Each number is 128 + 32 x the weight over the matrix's rms, rounded and kept within 0 to 255. Layers, rows and columns count from 0. Numbers have three digits each.

# up: layer 4 MLP up, 384x96, rms 0.203, rows 319-383, columns 0-95
# down: layer 4 MLP down (transposed), 384x96, rms 0.181, rows 319-383, columns 0-95
up319:133112156149167138087059143113178142192134135203149139090112099098146094174141227140135096160108157122151113134101153155113149077101161149143126113121100191113122083175083140149121101131160066149104115146169161178136181123107136167134095147062121103116093104161134095101104112092131192108
down319:121135140126084104077077120122198125080152168100188107142146092083180095142126169123143146061126137161160138155132100110124152095064109173122148133056109147156162175112193180147123125151171103091123156108127104176149161100050139148123106139172079106104153154157132170156091131106192162135
up320:156122083103156154143118093152114126127096121078143139149094102102096116102128098135120116103130177103093134117198123127126161115177125148097104119098117118072163136112147147125178118125107143113139107151143143146143124142102150135143145177133160098096050131169140146107132094140148158119
down320:105117127156150135137117128127145160176123172146128141107160088113171159180087125130112157131145092125090126114111156138182112160085139145106116101113162138131115084114125123142065133071187104177174078141131122126124133149106123164162151154127122144115170101140166176108099111140120118154
up321:113102126105134167122170125130103132110097191099141124120096109137074072123132137189073107123148082109134128092089102162185154064127156095097121129133101136132103195122157057102121121113153150110159182164112149101118143162092059130137127140146087110099145158107087139157195143121146111161
down321:130111132183102094132076106118081117149124115125165104140102116119177170140110110168091133159171139166166174121114141098124126139092182126072135128153106149151132154108124137075139165121112131137088101088096128118154150139117147171111086112129095117129111109125077157166137132096114134142
up322:112113127113129143111155140111130137147155141109094100117095135128141130130134109066156083094110139062164147112100179150127131102181129117060090122146158147110153161137117164077155146155073097159101119136124173116124113163067149110094141128159133118133123046134142129136104127182156095160
down322:162087136137188151159125130116100147147107137180136156143136150122167091077110129158089150134134102124085107129126067150147163182139078098175113128164124105123151130066144136147151126109116133077160127128107143116169148125174113175134131087119129085171105151117119133105173130094158143126
up323:163150141095090098102110126173163048118100128091211143066149125058106121090162102178112148154136127152133140110127136043152141119062186197090116115135142128083172213165127139152118147146131084146097092128104169126119201163124140110089115148106154102144049185157128129101166101106115082143
down323:102115135053148129139175146123081123082105143166143081161099135149108144087141132106163112129166193053134187109134109132108132107150119141123127122075152164148196077103153137116123140127081101155186123168167117096162147134088126176172094230194146143145123084104096054234171100216082128149
up324:141148111101151125152126145111105130142080129127103133061207108160170154214171165130164148155145160134141187133128183080091145094074124103077108127100151165195170177140143127135130141133141171120159133085182128149148106130070093155190120140104170131157115072145147138120110117107049128146
down324:087135150090167149055129158095140158154157120098100128146094117114152107073090189168151120123142131105162068131101126194155111120099126108122152109200074094187164049089078100121178092185202140139128149107153142072089107141174133116198158195171066135110149173158138075116121099152096215098
up325:150151168138111124135119123143173143115071113073127158196061147082070128082117134156141058115136091185118118165130137148168089101176109124115104139213077131139161106129128149127099122106168149149121147128113139172133067110138084119119077105122119122104082129089083161168144164149151091082
down325:111205112146114126095097184168118150093116150078151110207140155170109145091125073115124142134153096156114118132157052153119167110115126172111101082152170113153099113114146072135118126106146131091089138091145109123113137139064097125069142091146186142110133138122148182097116120141161113113
up326:133103170153155149172101122162123172096139179165048134108160130112144142154128149105139109144142130115084114136149097110173114108115095141114130163102157129151138125161074129185175117138164167122175151137138160095090145152194148177145213151109118142113103117111101147148131158128089086118
down326:170129087095125129076150167169170116170180108145140157149181146137124114127148112162128150141156092133179108156141144143115151114134145120095131123128104131151118164099184128105122110125093120126103123103095159154150127095096082092121110099129183142113171158142164077100151104122117228152
up327:158189105088130086114141097078128155114099112073159095107148185124100150155094158127144173140177076114084114113108163097121108046134107123087084145133100110132171153155152100116102115158127126155141075200130143145131109202096095137180101091063127103173140122137133117174132060212141190099
down327:138184070127165186141166107143131112142101125169102152113111163153099216121114146120092163085054162164109133116102157120135147128113143093153167169145191084111122130093110150118138163111138147135174157148120123088111166095134185129114112129143108106118137103069108139122142138121138158160
up328:060125149103160133087128141140169161109150151100175134127127147104162147117090108100116095127110107128122146221153100153133112017163042133122133133130108094146116110157086166106131146117117074160157142176123112155120172104171136153134127124157075083113098092138094163083120158122155158125
down328:123091141116166108165122118087177091159129180130152118113172139067130098113147193191076093111157137198034135046127156050157153144107098124100174131094109153136136134123160131175093073167114155101144112125125088098151069112103101081126157120111187155095156122155115117165062112120171112134
up329:158142103128136109114107134139167148123153112147089126102203159150128082088143123110075102151146130129135118162119177132102089085115132106115161131076114135107069121184156100115130134075152097132078106173162135131103145143127104191108150134071133141119071102203081111091171120127083190156
down329:077138210089156109185129149162118152125150129134156120162134144143123119111130133112160194132180146128075164058143068060147177148101082119097123126139153147080136115093078140157128096133162204127180108075130114123140105109155183111023163087099141145125140129121138107133123140111181109074
up330:160098092135147117082108196054133148113108213108099114150128157125130112133117133116090101128164105075206182148128159131159143091125106149072098158126154195101108215164066126091137111154151148201120124184170132121157113153197064102163177045110131172044148189189104134128095102138139126121
down330:223133136111156174161191168188148149109082167020124111141171102132084137132148113133153129083126089122133099095083147144123072158139221121104134121067094154159088142116096157073129178108183165130125169134102099143075125128119209135115154158119152185138183104166105105077124083131054133110
up331:110103141176121177126110128076109092146170125121155208141107135107071144116141150087065065123162110155084040119141111143179184116112103116094117144116065160085134137129092127145146084125084101189109129107169070161150121130119107184170144124085129104097132186179145149163145141140216086157
down331:100123136112116151117094116144132142084157091098103087117133126027105078179167127101087140186098173173149185096125144116142110174101195106132152113131148071113082101180127081122155101050141110170121129109128120187090150132155133155162114111149147128143102094071173136143087160131120070162
up332:054115155139138137082106189140179128147163143131203148169175132066133132140178097186061139110160123174117089096132102084149074073087000126139168117099111082177192175132126101151135121114172125187131172123134115141164096081173184170136127126138114126093121145197142138130056113163213163158
down332:150124157091152213063132182083116148120148124115160112131136049123184129045083143153144148159122160137132063135185156086123102088133194081168073157102112152134197100172103144116112143160158107172164074209117103134082114175181116156160117137111078067127125161155152113144095135124060193173
up333:142136134125127147129121132164121132127101128140153093166141153126160174105147096104116109125104138151133155135098140117148125160140104171088148063123153195093070083124120156123128119132103118162165116099095095069128132139117163153083135119119118066153122084122116062093146127170109114133
down333:177185082108115080194116023084144107142137129167139154147126174136087164134173105142125118162139133150201150128174129137139105129143162144137112115146105151141149128138118140065101177118100135129129065134123178150094142080110142081160125106174170107150128113138113186088127127163155147115
up334:127132122123141104129147125140037159181143148220115164128106114121090175166144170127115085101144130119153191068154110114026065155178134096129073128129238146102152114104127114123141161165154085138165103130102100137160086110114161145155136106109216163151129116077165233090158147103069096082
down334:183108132107167124132068123150178112161163136172102166129121116068184122164121180165091099095110144125106143128155123089124070066074142053144113139093202131135148107165083107166086141130065097167178095112120189124116165137088167139071127079102124105111077077158085129098156168173139106142
up335:140113138160095100148097128146104061186165110083077187127146130135150091128186182136133101104154123180117160127148170104087095167082103132128108054114106098168164075144188156192180166172160138119096138109126154075150147084104149080125120101121173073134135044131126079017138155191083103159
down335:144218188127113157106150109120129145085063187127103181078090103078147081155127147130165098100084154091168144128135164181148172086160098179148185075188148155066131152127099100157122100094105036172146056148134077081149137123106191139142129080119126093100129137125130183164164098158168103126
up336:102148116135206120162129146162078156179143083182146080106126115116115110119122097156158158140128159092130123130104110111107136133163091165105093109188143160093100162105144148114154124173207144148097132151137183114131090162114138142122129143104157120163087126134151133131114098125072127126
down336:111162148195137139138128150154089132151151119112128125129139134099112120151094124107105110088130150133196118134145084088157128155127136137102112143073137119162153107083099125104113113101181110148142136178161151198143143143070182121137127129095084112128150111131132108122125128156165111133
up337:101151182137116118117098140093138168067046151133172103196197136126155061146121136133099115090148164122040152097081175089113110148135062137142127131081155128156088133168149163107168150122169108124070086120137133131128146120121139118111159128094074148079114110124099065109156085216092160145
down337:082122124110140125162149108174139153087168079094125091088129130159064211090119122123163162182114127144174162155189125156127126131127173113162115104135180124118130223124062081179119112062069159147127116114092145155130154124054115147102127127159152126174065168143158179122149135095134097096
up338:159116159139122145086148192178158144177087106142185144183114156155115113132173130130091131106127115111113057071120119109095148135114098100087150101151079185123157122116150144093123114139111111120107150125115153187139129140116136120097023135097147130153161154106159085077102114099089121062
down338:168121128134133129176128141154097105135159116166129106098118120141151142079177140139159097131119061167065167145111170147092076127166122099126085080075168072079156134146115058148103188092080087117122152107194117064136082115129150083135151111130153137140190099106130145094125094184150124128
up339:180120126142125120170066161069149124128121177090104193167079157121080099122164140126095018135142145124123112132166094134193171138139138110082110178058141152127252167166118130124117086103107144154142174153161151193112141122199107028153146176133124121135102037169111149121077158081196107117
down339:175137113123080154161146167115141142115115045185179169120165124141129115158125134091169125176134130099168139124146114166109190128152152144145092165179109181171132139122124144117121121189074154097124077190124159146115105176136129165097180116119069087118115080139156160146060120162128073101
up340:099159130097130071131114137191087178102155167145157069173124156173135166132130156132174172138063119116182154114134165141171087115121121159078183083114116157135103121147162145151119161062151164129121152131121053160066149160087150062134116174168093144099114112100147135083161150199130156120
down340:100103145200130100165096148142126144146093184034118109186127097155121171162128120108158097122167131183125142155120096125134123129111047153133134127167158091110110123125140133149156103119130194096154137154162137170144200106135079114142153048097121190149113133169152110114126147097071147109
up341:139098114125107138117157156117122140124156169111119149111147135104109101156138133135126127107138119103156152086121128124099157139132114113118134100116120145115079103142124112088153129141125087116111112171117139136140108164157130150124121123139112171133134112128132094113121154122103135138
down341:105167112134110119115125131157118131152122128148107116143129127126149109146099126147099104115099119152089128137146058108129093115121132145140126130146114085138163130141148163153124161109137163131115111158100148149130141121090104155108110150101119139107129124097169079179137106156134112131
up342:111079087129143066177096057151118144119073128117081111121145211157113136145144134046152094169144105115109109133062139101114145139115092161055102120127092156102191129180092126143158149148181155171205139110112140162133038095161175100117129126136077170173113144097073144148164153159125170144
down342:156156139117095138133083148099142110111076121141103132118077100118122103109136102149103152081125141174147110123198143138188149073177142131138137102109128155114110121101159137145138132128105117109111083113096128063129144105112096087109153116124143078130126121134156072137104085123134113116
up343:108136078168086132094053103100129156118141142128084142097098127058153146084157162078124101195196162112119193091088138108216118139119136145132130095154177152091165158182124098137191146114090136209168205111019095065121126117157156098117122131180161065092147093088114072081137142139182096091
down343:203065135068114076119129115000167067098113146099112144145136168155081173175085147138051116177137088105134109138093131125054133080104103110081129132107098123178168109123077174126125223182188087125096094133169142164076065085140170175134143096118024144104185129135112110110179111094124064104
up344:122132110162138112103042142148197128129107097110120147095091145121165163141132142146103112102179124100124165121046167116162147127141104166191085148107063145118101174189135187096134121147147156138080093150137132118108150167132126134161111144078165172111167112122150111160206149099117134119
down344:142087135114117138148133134097128172143140115106077099103162075044086116154049104137171144118103144150114091110145131063104125115135178049112094096147209123129131106149133162177155111074111134103178158155109152136137100142109139140114111151149072083133111114127127132057076134087133169181
up345:154146115097120154134170178175146134144119139146185093087139172125144104132063173163082120159193087155106107130081143145131084146142081107112096179117097126103129085107078113129170098109151143168082142146095153081101137168125094136125119106057112093087132109077131149140141113136194110111
down345:126130105173077148172156103120155160138156127138125109152083147184141111089177126103110164145116147143157163143121123127129159136098173092123153146135099116154094098166172210117129155163126152145142130131140133172094161107101089127156124182104078132174143115126119141155143137114149095138
up346:106107143079164122157116116183130144084103145194131063154194072115120104153178145131153149136021153105141163114148114044153141121099109148084129140063111147129104185141191133153135087171148145141108147110122140107125140167045121142139062131158137124137136160115126121085138144197139168119
down346:163106145167162128112120092120100140079083174119099156085179110222132116162183108125148191038087057105141161097111094158158151157114139107151108159135085160181119063121110128189030094110189142135158140146055095098132159204139160120099179178073130025079090074180126148065126164071168068128
up347:197097138087142094145118103125091103142126140085140100113109129130111138124108099183085117124114135082111148194146132120140110107174144092104114121129143130111070140107123112133151100072149142105090132188115100129144118198078135086148115094101211143151150162039083175113074193140125137182
down347:080130135111131183140147149093137134168085089144073175079130162159170175061131121142148140119140117161143129136150085117126118104120100210169084127171100081189127121154180083132158166109086090128168130068164130176068139127149185140100171095131117135099167173214094139089129059142100104149
up348:115089186075115125146153164083140107123102131109165143159081132170107157179097140094161099055138121081071164093071110094082109130128185122115129098112151098147098127103159082169123183106140132133131156112089074101080059154101155145117158168108185112138110102066198121140089140145175125124
down348:160167130173144139127083127151117137123170126137086111116140110134129047096105169128102117078138145144106119114149138131197157069117109163107148206118083125169163104113086133082127146160147139094118117171166094161104125152104169154146128154159110155128131172154128126134137117113099162136
up349:090118097117120154103114075197111186096070127116111123139120120114154099129121120135123153162187082152146183151150097062100123183094075126110101181112191132085129140063093137149109105094115020106114171053115084097133082102068102133110151121135184118042122159160121158094164136142122166191
down349:110161128185169106161084061173135168184087111152100137178105152148088141166140164137112150139197119122076097054129172107119174194138161073076124138072138076086103110076124101191139144135159167109126100135061161120122132121107149123086134125094122126142164131096128166158177124135211148109
up350:180133071138115138109069175121160118114032149131166131113143151141113141118103046171098141101200074118142158090085148067100115082180134105143095126104130099107218154068122043141135115127179084108074095126087081150182186091098093099147147175111162116108126127137081209124158041198163182134
down350:140175079122174107111121196126195129114144072147111085127100174089139121114112110114095131142143143099158131196117091122154128116105041115147073117170072114083135104144064089171116112174112144094150115158112181169151099164094064087165104130086112074116097110139174105085040151147099173144
up351:155115155128116133144057186116179132150115110123118181112214182137074153130163076142154099104099097124169202067117087118186152114096104068165109131141119164124118086090157114109145066182149050111096103191159058154089059111079090136163090127139158105142158131178124172187090121182143096151
down351:144065082156087096075159056059103175122123158136153139143091174193144138173171121076092160143118103130131151144123128151112140124112149095173143082147146178096110161141114140097118144180210098154155078149111088077167126147128133072105150130168161097177074108208110184123229086200108125109
up352:118127111092150157179090143113160147117130114081149173088106122097152104127147128102181154097154116093123114096132096098159130201129157104138128174128131095102091179113140114144151127165136156058127153117109132186054092195105092111169022133147129190092114097093132147127116056123170120119
down352:089183150107133091097147140091093147112173141117113140206120148144132178159125129110105117093106124092100072158110157147150175109119160113196193071104085144153085132141127125203131206074116110134168143087215140122120134154120110134135149071144127128125108134074182073149126135146102141139
up353:147154126151103102125128114129115103149141113117122104100123136126174144146145097134187107129124072114113119158144163119138194140183108133090110169137144095151060108172142107109140165076149114129097136144085166174120138134170151126131099151127130106107130169138186106100160199180074105131
down353:152113166118152174104079069160170144089115154133125141139181144100102109116106161103109092127118174149119155153142102128166067133084135101154134089121137133141218136125164152181180099136155110160154129112107129124100134162109113170153149178127184121158151144132153153158169134143135136110
up354:162158110134112146170099151131148133141135118127149145111109090141093086176129164123088117130144113148118110188172145130164112136105129176152138147101083166098092123160172114145131115081122103104109127114134169113145152170060081086107151135152209135157157107138105115134135156104099145159
down354:123137106153112163174092101160135170126114138141155111150137109115116105113113106114104127081124102134074132145122095148140133140152130139143149116148105123106094094139139108118090137097076107119109112164151165142141095065210089138093119129146089138132153120168144123179114107135082099092
up355:154130131158125155168117159155137080187157138055134187131102074117114084075134110089125180129137191127121094130155129112126160104116164135116154120195107099125156088120131095130143186093123091110145155142134127130105121124086101151163108097174141090157147054109099130095174172159166106130
down355:081098098147123156121101165154104141131087091185096069139137125120178162213087134083106073120138127121150141118139149132105109170129119122153165141130112157140159126122182118077103051108149121165137074106122226160104143094063124167091156154094133080089160095158188094148129170118060081178
up356:117117145141121136133127141126119114132098124131175122143120136119117088109155138105134127110146087093119103150113166129128156075143183171079108108121114118143134106143135128114138159132130133132118162119115127174108137121115111098116105151160095146135133095119129099098141125139099147123
down356:108145139112108099109095132148098113137105137137168140108147116108151143134147114082097095127092154166094133140163102130145121111137132119143102109154137132114158102136109133131139099125118136124114122142125137122158156148114136146131145171169109170094148146143149126117082116105162140151
up357:101145145156134213108125116116104091136112130088130167127039122077125146115090128066094133151134052119091107134125190055137092115110072145112128142135150128158135143186156192141184137136173168100154087156150177181094102066153165077103097169112170107167150138138138070128095136086143106170
down357:155162089140119112130168106080148149107151130119081123124194132108137133122138125177137161147078203092136121187137081167221123121150140145123096116107159172143132138113115114149069119095099069223156139065137072169105144132137077203080107091118047155107134137063125134159174123183170157095
up358:104092130099157175175082149138042100161100126166125194161203090132122057113194199159070106109181160145137130151167139130099134102108179120182086119110133091169156103165117127120172095176140103128144117074175073108114149138063080126189161139157089107120121105143065140069123138130128100081
down358:150152051115129179131123129165118152116139091123115127128135068134128081110184159155149084133055075053163143161189128085057107106101138157140114177101179141083144151094148123145164126116154157080133126140175166147166137097119130031095114141102138121111169122150082125172185219128145106141
up359:106122142214108151119087129069148078112136125181127158135120094167076155113172148128109151158160090119085189123145129131128065156089139128112163100138143159198105137073093172152078073112061089146104160122107133101169106132145156193142096143137062129148077131094142110127165143145143090150
down359:155148163148148190106134093108128144122117153166158131100148152170099125148165171134095113150137167142213068206130091195150147096111131103139114102124079085150162116136139106130098161152142140156186192098087067183090173142152151140158092097148137145140142135117143117093074139207146144113
up360:126153088100128093136121154148159140146131103138126166168044093121137112192064135155159156128123117125101114183119165139102157141132070133124094048064076124100052188119155162134148132086085207096134101153155198125105125194137147128117116133082130159106099119119189123197161137121143152144
down360:127044150143126137119111175122163099137155103126135144115150129079130154146115070158147164119109117114115109160125087114068106106135134093125116154149098181119133134151116136095137078142103089135157093104178122161138169118146160120082122088129082157136147087128148114159162120081181148159
up361:120131118132137086152127162125135114133086132128144117124113124116107082127122180158140115134179151150108145162147108140095109132104086164074092107163135128099149071133114065117218132115198118148070105123112086127121118106111140139151138123151134129138048093112151140070152168116088154160
down361:123116133159137167165100142120149135148107148088141126122179101104117127074160140119116130098148156086126178104134073124163111142146084100161115069116167165136100119130137223113138161185069110102117131120186158054164158173117140140125097074160087097202173170112161070148163094153129132151
up362:122130104101150106117135114119141172072114193115118189139133134126143147103097135100106106119159142138163126109116113097136143111193140176174126135072099094153047110129057104146172154096232094096115118166109112141078129097117150151147111140080205097064109159180063147131111093165204136149
down362:128148152180142160152122148163165105154146073114140136062135121138159126106124127168165137146165152180086148080122136105107142130124098100077134060124107098113161149161127146202153150098079176090148183109144128138113157061135090033132062090111107140116129072123151098073127159126152147204
up363:132128102117136126149122175145099187113138168138219074216115159137106117098097081119121093129092157143081156106098129113103152108160073120093097101120125129146145174160108092103147144116128094138134128136108129152167122164203119165136109128148121181085160114124106161136130047186103058181
down363:150150173072149150112144127090120120158110121150056084139115150106112091099132105086122154147117186154089076153143185171097112088091100179108127106137092102145138115156128050127105159085160169141109072128121098088142156106084143145177102135161129136116146126176125128131046083129101110125
up364:104137152209120121159150172098082078165079163092100104113111151128131081118149083090154142106120164066089131097167168097110197105124066139134138133116175167165152120129170124165132168157078040183135114114152093183107175098167163112228128130091148087106130132175132050133115114152133147130
down364:110090084103157129146087077109150131123140078070143154096121126164122134114133083081123162070121088192147088117149156168097172122251127081134114083144108139148117143115079122143118086119135152116134159114193110176118089109057184136083156159153235081150085106104163156033054145134112102096
up365:127108138107173103110146154171096094132132136071125114158104158135154159109077132120178103146195090081138095126098151120158125096152142085033113170199162067113088147107196112167084086123116148150133141144150089145071108165078133146095143126121095132127153113087187157132164163196107141104
down365:095145082108122189133183179096103148066124092172140111075153118131088099146205150145111147129096154177058119214199172060138121065127124140168129131127211178118173127173140131128210085201094119172159106130097151129117116198145162133084180114163143081064139101128129088140062125129095093152
up366:209127177000131150110133086196127170204118138119161194106160178135162127161125073157176198125115113187220095141087101103162176099107067157173043092200086117151104180044201092104168137187129212158092067162110079124132113156102069133149079129174171131091140092142130100167139167143040168146
down366:136146065121118168181169133202191126135111132166155100154117105122127169109161107111136083137165160114172134154090103195195154162122116120109057138159081168139080127134127127104161076133156209091125066216054148188120128157135127163151101108121100139144074109161096119101017176108097141074
up367:139101172109180077100086187138143069141136100175137161151131141108112148124156141104157113116131137125147077114070134104136119047088167214094125124138077144108125061168118076194168101190139175118154121088133119175117136101065113144130102142156075122133121127089162071077097150123150148061
down367:132139097117124066118173155112140132168072125132127119129159141166128197160163133094154160089113128196088148119121159132120120100150059103060164141092108136163089131102073146114086116098113067116072193146142098094184068189095115120054134077143129109155145200152133138178122090099167131090
up368:091135152155117169154158175157158152165120092097091101086132124066135145141097175131127173145125125148138114018160109111089195089153124125143121114214179168133113134081110168104146089168160135102133148114179130119148095088195094153184111098121112107108171109135133158118115198135136130128
down368:112056145101150131194086096157157104154119172107099089145150115173142137109156100112105115084129161157136133109159106136161147111141137170102129095149152056216112138127085108087109111193096200142138114117123068145128114116124128078135123099160126127158139169102130177136096149114124135127
up369:156097097122099151077163125141181128140156089140128127129115103086131122085143150125117121172146118177163141128104145134092135145140117104074176049146147087101112132139057122171096110122157111110132168142134124120119125196095160162095167123141134126160068165130129146104118151131095141117
down369:159133153134125098146126129180136114130111103105110192145141145115110151134131178110138134165213069114118110098075107162071145134118116120105137138128168154116098134140147136159116180131125136147135108128064116113131129088108068094149163121156122098179155213155167108178110128122176162130
up370:097140056121091094170095135172161148106116127156145196180110199158129109147121050114151087113177166141128160113103149131101102143127081195132092069169109185171146119199121128149125179133156101116123118139147163118151126128129138084135149114121144123141117108161123113073074138129135154156
down370:143133097129124108167147137120119149153108120183152088165108153198130160159152132141070181146087137118091148144086140136159185174157124096126153112122208100147099104153138155151086135137171145128090089177134159056120135157161134123139087102144125104163126102107139177222153146148171114109
up371:160146183082122108080151158186173118107083155138165128167113110144124104169045100094125170091190103150116133145091159117147127069161053157093083135130147155089100100143130147117150131130128074138116091203158092108195139154116139131167149201147154153080137186104133141134121068175149133125
down371:103099123089148154117169167121123133202195076154134102106102159136097101121175136204085111046107180122145133148123109130153121117142085138121172096061051076146140169131105128141132077119128118090125159075143089185109110176156146133108126108186008184114158115151179100118099166141122109177
up372:090096140135177095165121147141104158117082155128158067152054186112131110119152195123181173143140075112123170138103098040122094138138094092163121185132104119099175180125147174138053117083119109107162153093155145092141094150086128150125174081138169143107111152115150098073103162149057062129
down372:182159085109103175129080131105119109085138060170146132035116160095146167097086073147138135181127162120153156092145143114185151160092156118112152180154120166097153144138106078110129109140177162140124073150086132102151119098208162199071116146101123186086172140082071129085157087141080092146
up373:148090163143134085109158134124139142156086150131125142154149144126124116059132145126123156125119106119210082192096187161135120110156142118129148149178085115183095139138145130140159140107121125139036163124101114143101134120122169098103141121119160087030156125121095125151197136125150125176
down373:157160111161091128107115131096153119134171136111150126109131141073106148107117119150118135111152101105137098131106130116143134067120139159153167168127116084143141151143110119109129135102154155094103148152130113136202143160130123124127109109097170136151130132097147074106214153154118150135
up374:140089078159112168110140111207129161134162177170145083181119111171082122108122087130117151099146102117116145124119141093130126139115094170138129104149143077140040153149119080175179191095118132122084116110145128157142109081094165145149111140121164104074147105068116128117159151214107167122
down374:090115144067089137093125128148074122077127126150114062097141155149188138121135175113106188157161146161122166115188186153145117133158117115115118139153104095169063141195144116141139125156125140208101133086136191127113150104116096132115097144133119087130089120167148144155138115072151112100
up375:175152115121107173110109131189140099157104115101130121148105112163142091113122083102157123130172103110141075118099122160097135074137099174129146147101131107145104108108141100132147106098070122116117124179184146149172132066111111130138083124129178098079116121145176084147098114112135095125
down375:149119184124093090085126085113092134105094127153125122171202107146106126099127104118122154121141160145074130096113127145057114113120137152120152151115122094110135157105138106143158118137092120113116102100108132090112187116109079120142164115136086122188121114117098147167133120139106049104
up376:106142148074151169123110046145127138109131095092113174069144064129142171155112091151138157146074134087216094103107114163105177147139237101089174154145090153160114162154142111132143095174107183167108154130084186152111080116164090167124126140089134135150093102142136141130218132072149110151
down376:118130120105132154107131176156117123141157064183149111147080138122102067173099124140071153104165146123128145125183114087144175101155036133144171124131126118154116148120115116137151159179110126161112153118123057210125092114090146109109160052109165191129114157132161145110075130092131117115
up377:067136112126153150139190138109164154118113191149161135171119161058063125116105139118143049096143124135106085184136095141123185166108119115099150175107193167110085077078110100183164104149227123151179136138140125128110111086113126146140103170155104154197126164131128114122124109212154078068
down377:130119129070147177087132210119142185135177147062063080157109098071069105149098123062126086118151099139097170156185135146085177126120122108101127159115099136162097138140095134150150131113126126137173063125122116153206128149102087150150116130167113114126145169054148085150170047184144150135
up378:098176107141147149147129118118157129121085124106121116105134124067134148156118141167147151102149121060123089102144097178109123100088173137137117128140119091116134108119125109138103135073153203147123173084151153145132188126099219170124161113146165110146076152133149165096151170157143124135
down378:193106089147173115186068153166125166165144132084086098151147086100128098127072150088126137094115122110130131127142129140145165105163138092160159134126151123105138149154117145132168097064088134049168091206086165103134118155134175112107135133143142170104124109147142082148156112096151140229
up379:123091169121150089125130129164117146072102125083089182109163124114144188174103133181145078138156176148090111167167124123139121102133089121071110206113134096111131131156109141097117117062159179127114197163125149135118161142143165070127132140139167079115068191133153161099118094109113114133
down379:156190132115092168158137132114143112162128115146153120167104089148110091062139120116119132134138094165151141101119139119136093141101104125066115116111145129157105148110214079124157172154061138071104146100071141109097115113098151155160140128147115132157200109131124083112096161155151148127
up380:152084180101124164130135121125098119092157061125141155146110141173127166169109167145100124156139048106176111180174102152096084086139168134084113125139124221122110141145122099109137137165190136105062174069117117146126097161132090129106125138154091164127104135078138139125084132107060130122
down380:143134057124081152116123131105166091098123083110121147105094149152208111160178079105081117116140165124099152145161154105137151122131112144147159117117103149110182133130160181139135131121117107130149132164165122098114126110038102104106062143128087178135103102148135160152135100159119106134
up381:175123052141147120113123166155096145190137129078108131103118147102134173049136109158159157117091083139132101047181081087145159148125168171112103121140115148165188126079120098162198109099164147114215173133146134092113092106124165095133124090145127100202085199115125151123132180161169041113
down381:076098181102192106100150158125130106136141149074105112135170116101119077155142203093148139108175133092126136140092169131091181156114130086112162149118167085106182115171129130202136102039081154146137096127094130152105119128102083141087114149154084231117171122116148154124154127117184148097
up382:118077131109119134166088132119062167113089153093118160150144141145125122154123095177152063166131109206141108118158116123167084145092069100120123116140089129140064167140192116151080113134140125182122169112191115142138103107067100108098174127088103124203116145106143077078128146148115117088
down382:142115136115122116173132085136144133093131141156117189124144118136095121114119127185176101160081159165145156108114166068119105162073138127156185060156104119124113162117168087183136121110143117151124214104144154144110127130104234111094086157119130126134109160105058107112118121067183089127
up383:122112110118086121170147170156177054131071132102095173105108090138143133166101099137092104163181205107162066169159134106089155058094100125076114118081102165139077117137065127092232143127163158157109149174116175115078146154147148195163123103118129108102109200112184120097098197131116108053
down383:100101164029144139113086138095088104152139096098126156117170082084140149134122185127216081155125109125115112085084144124100107183077089136156134176172162134168123117177170062108167101165146239095105176135096102126090122030090133128198085181079134121138111136086119071220094096038107196117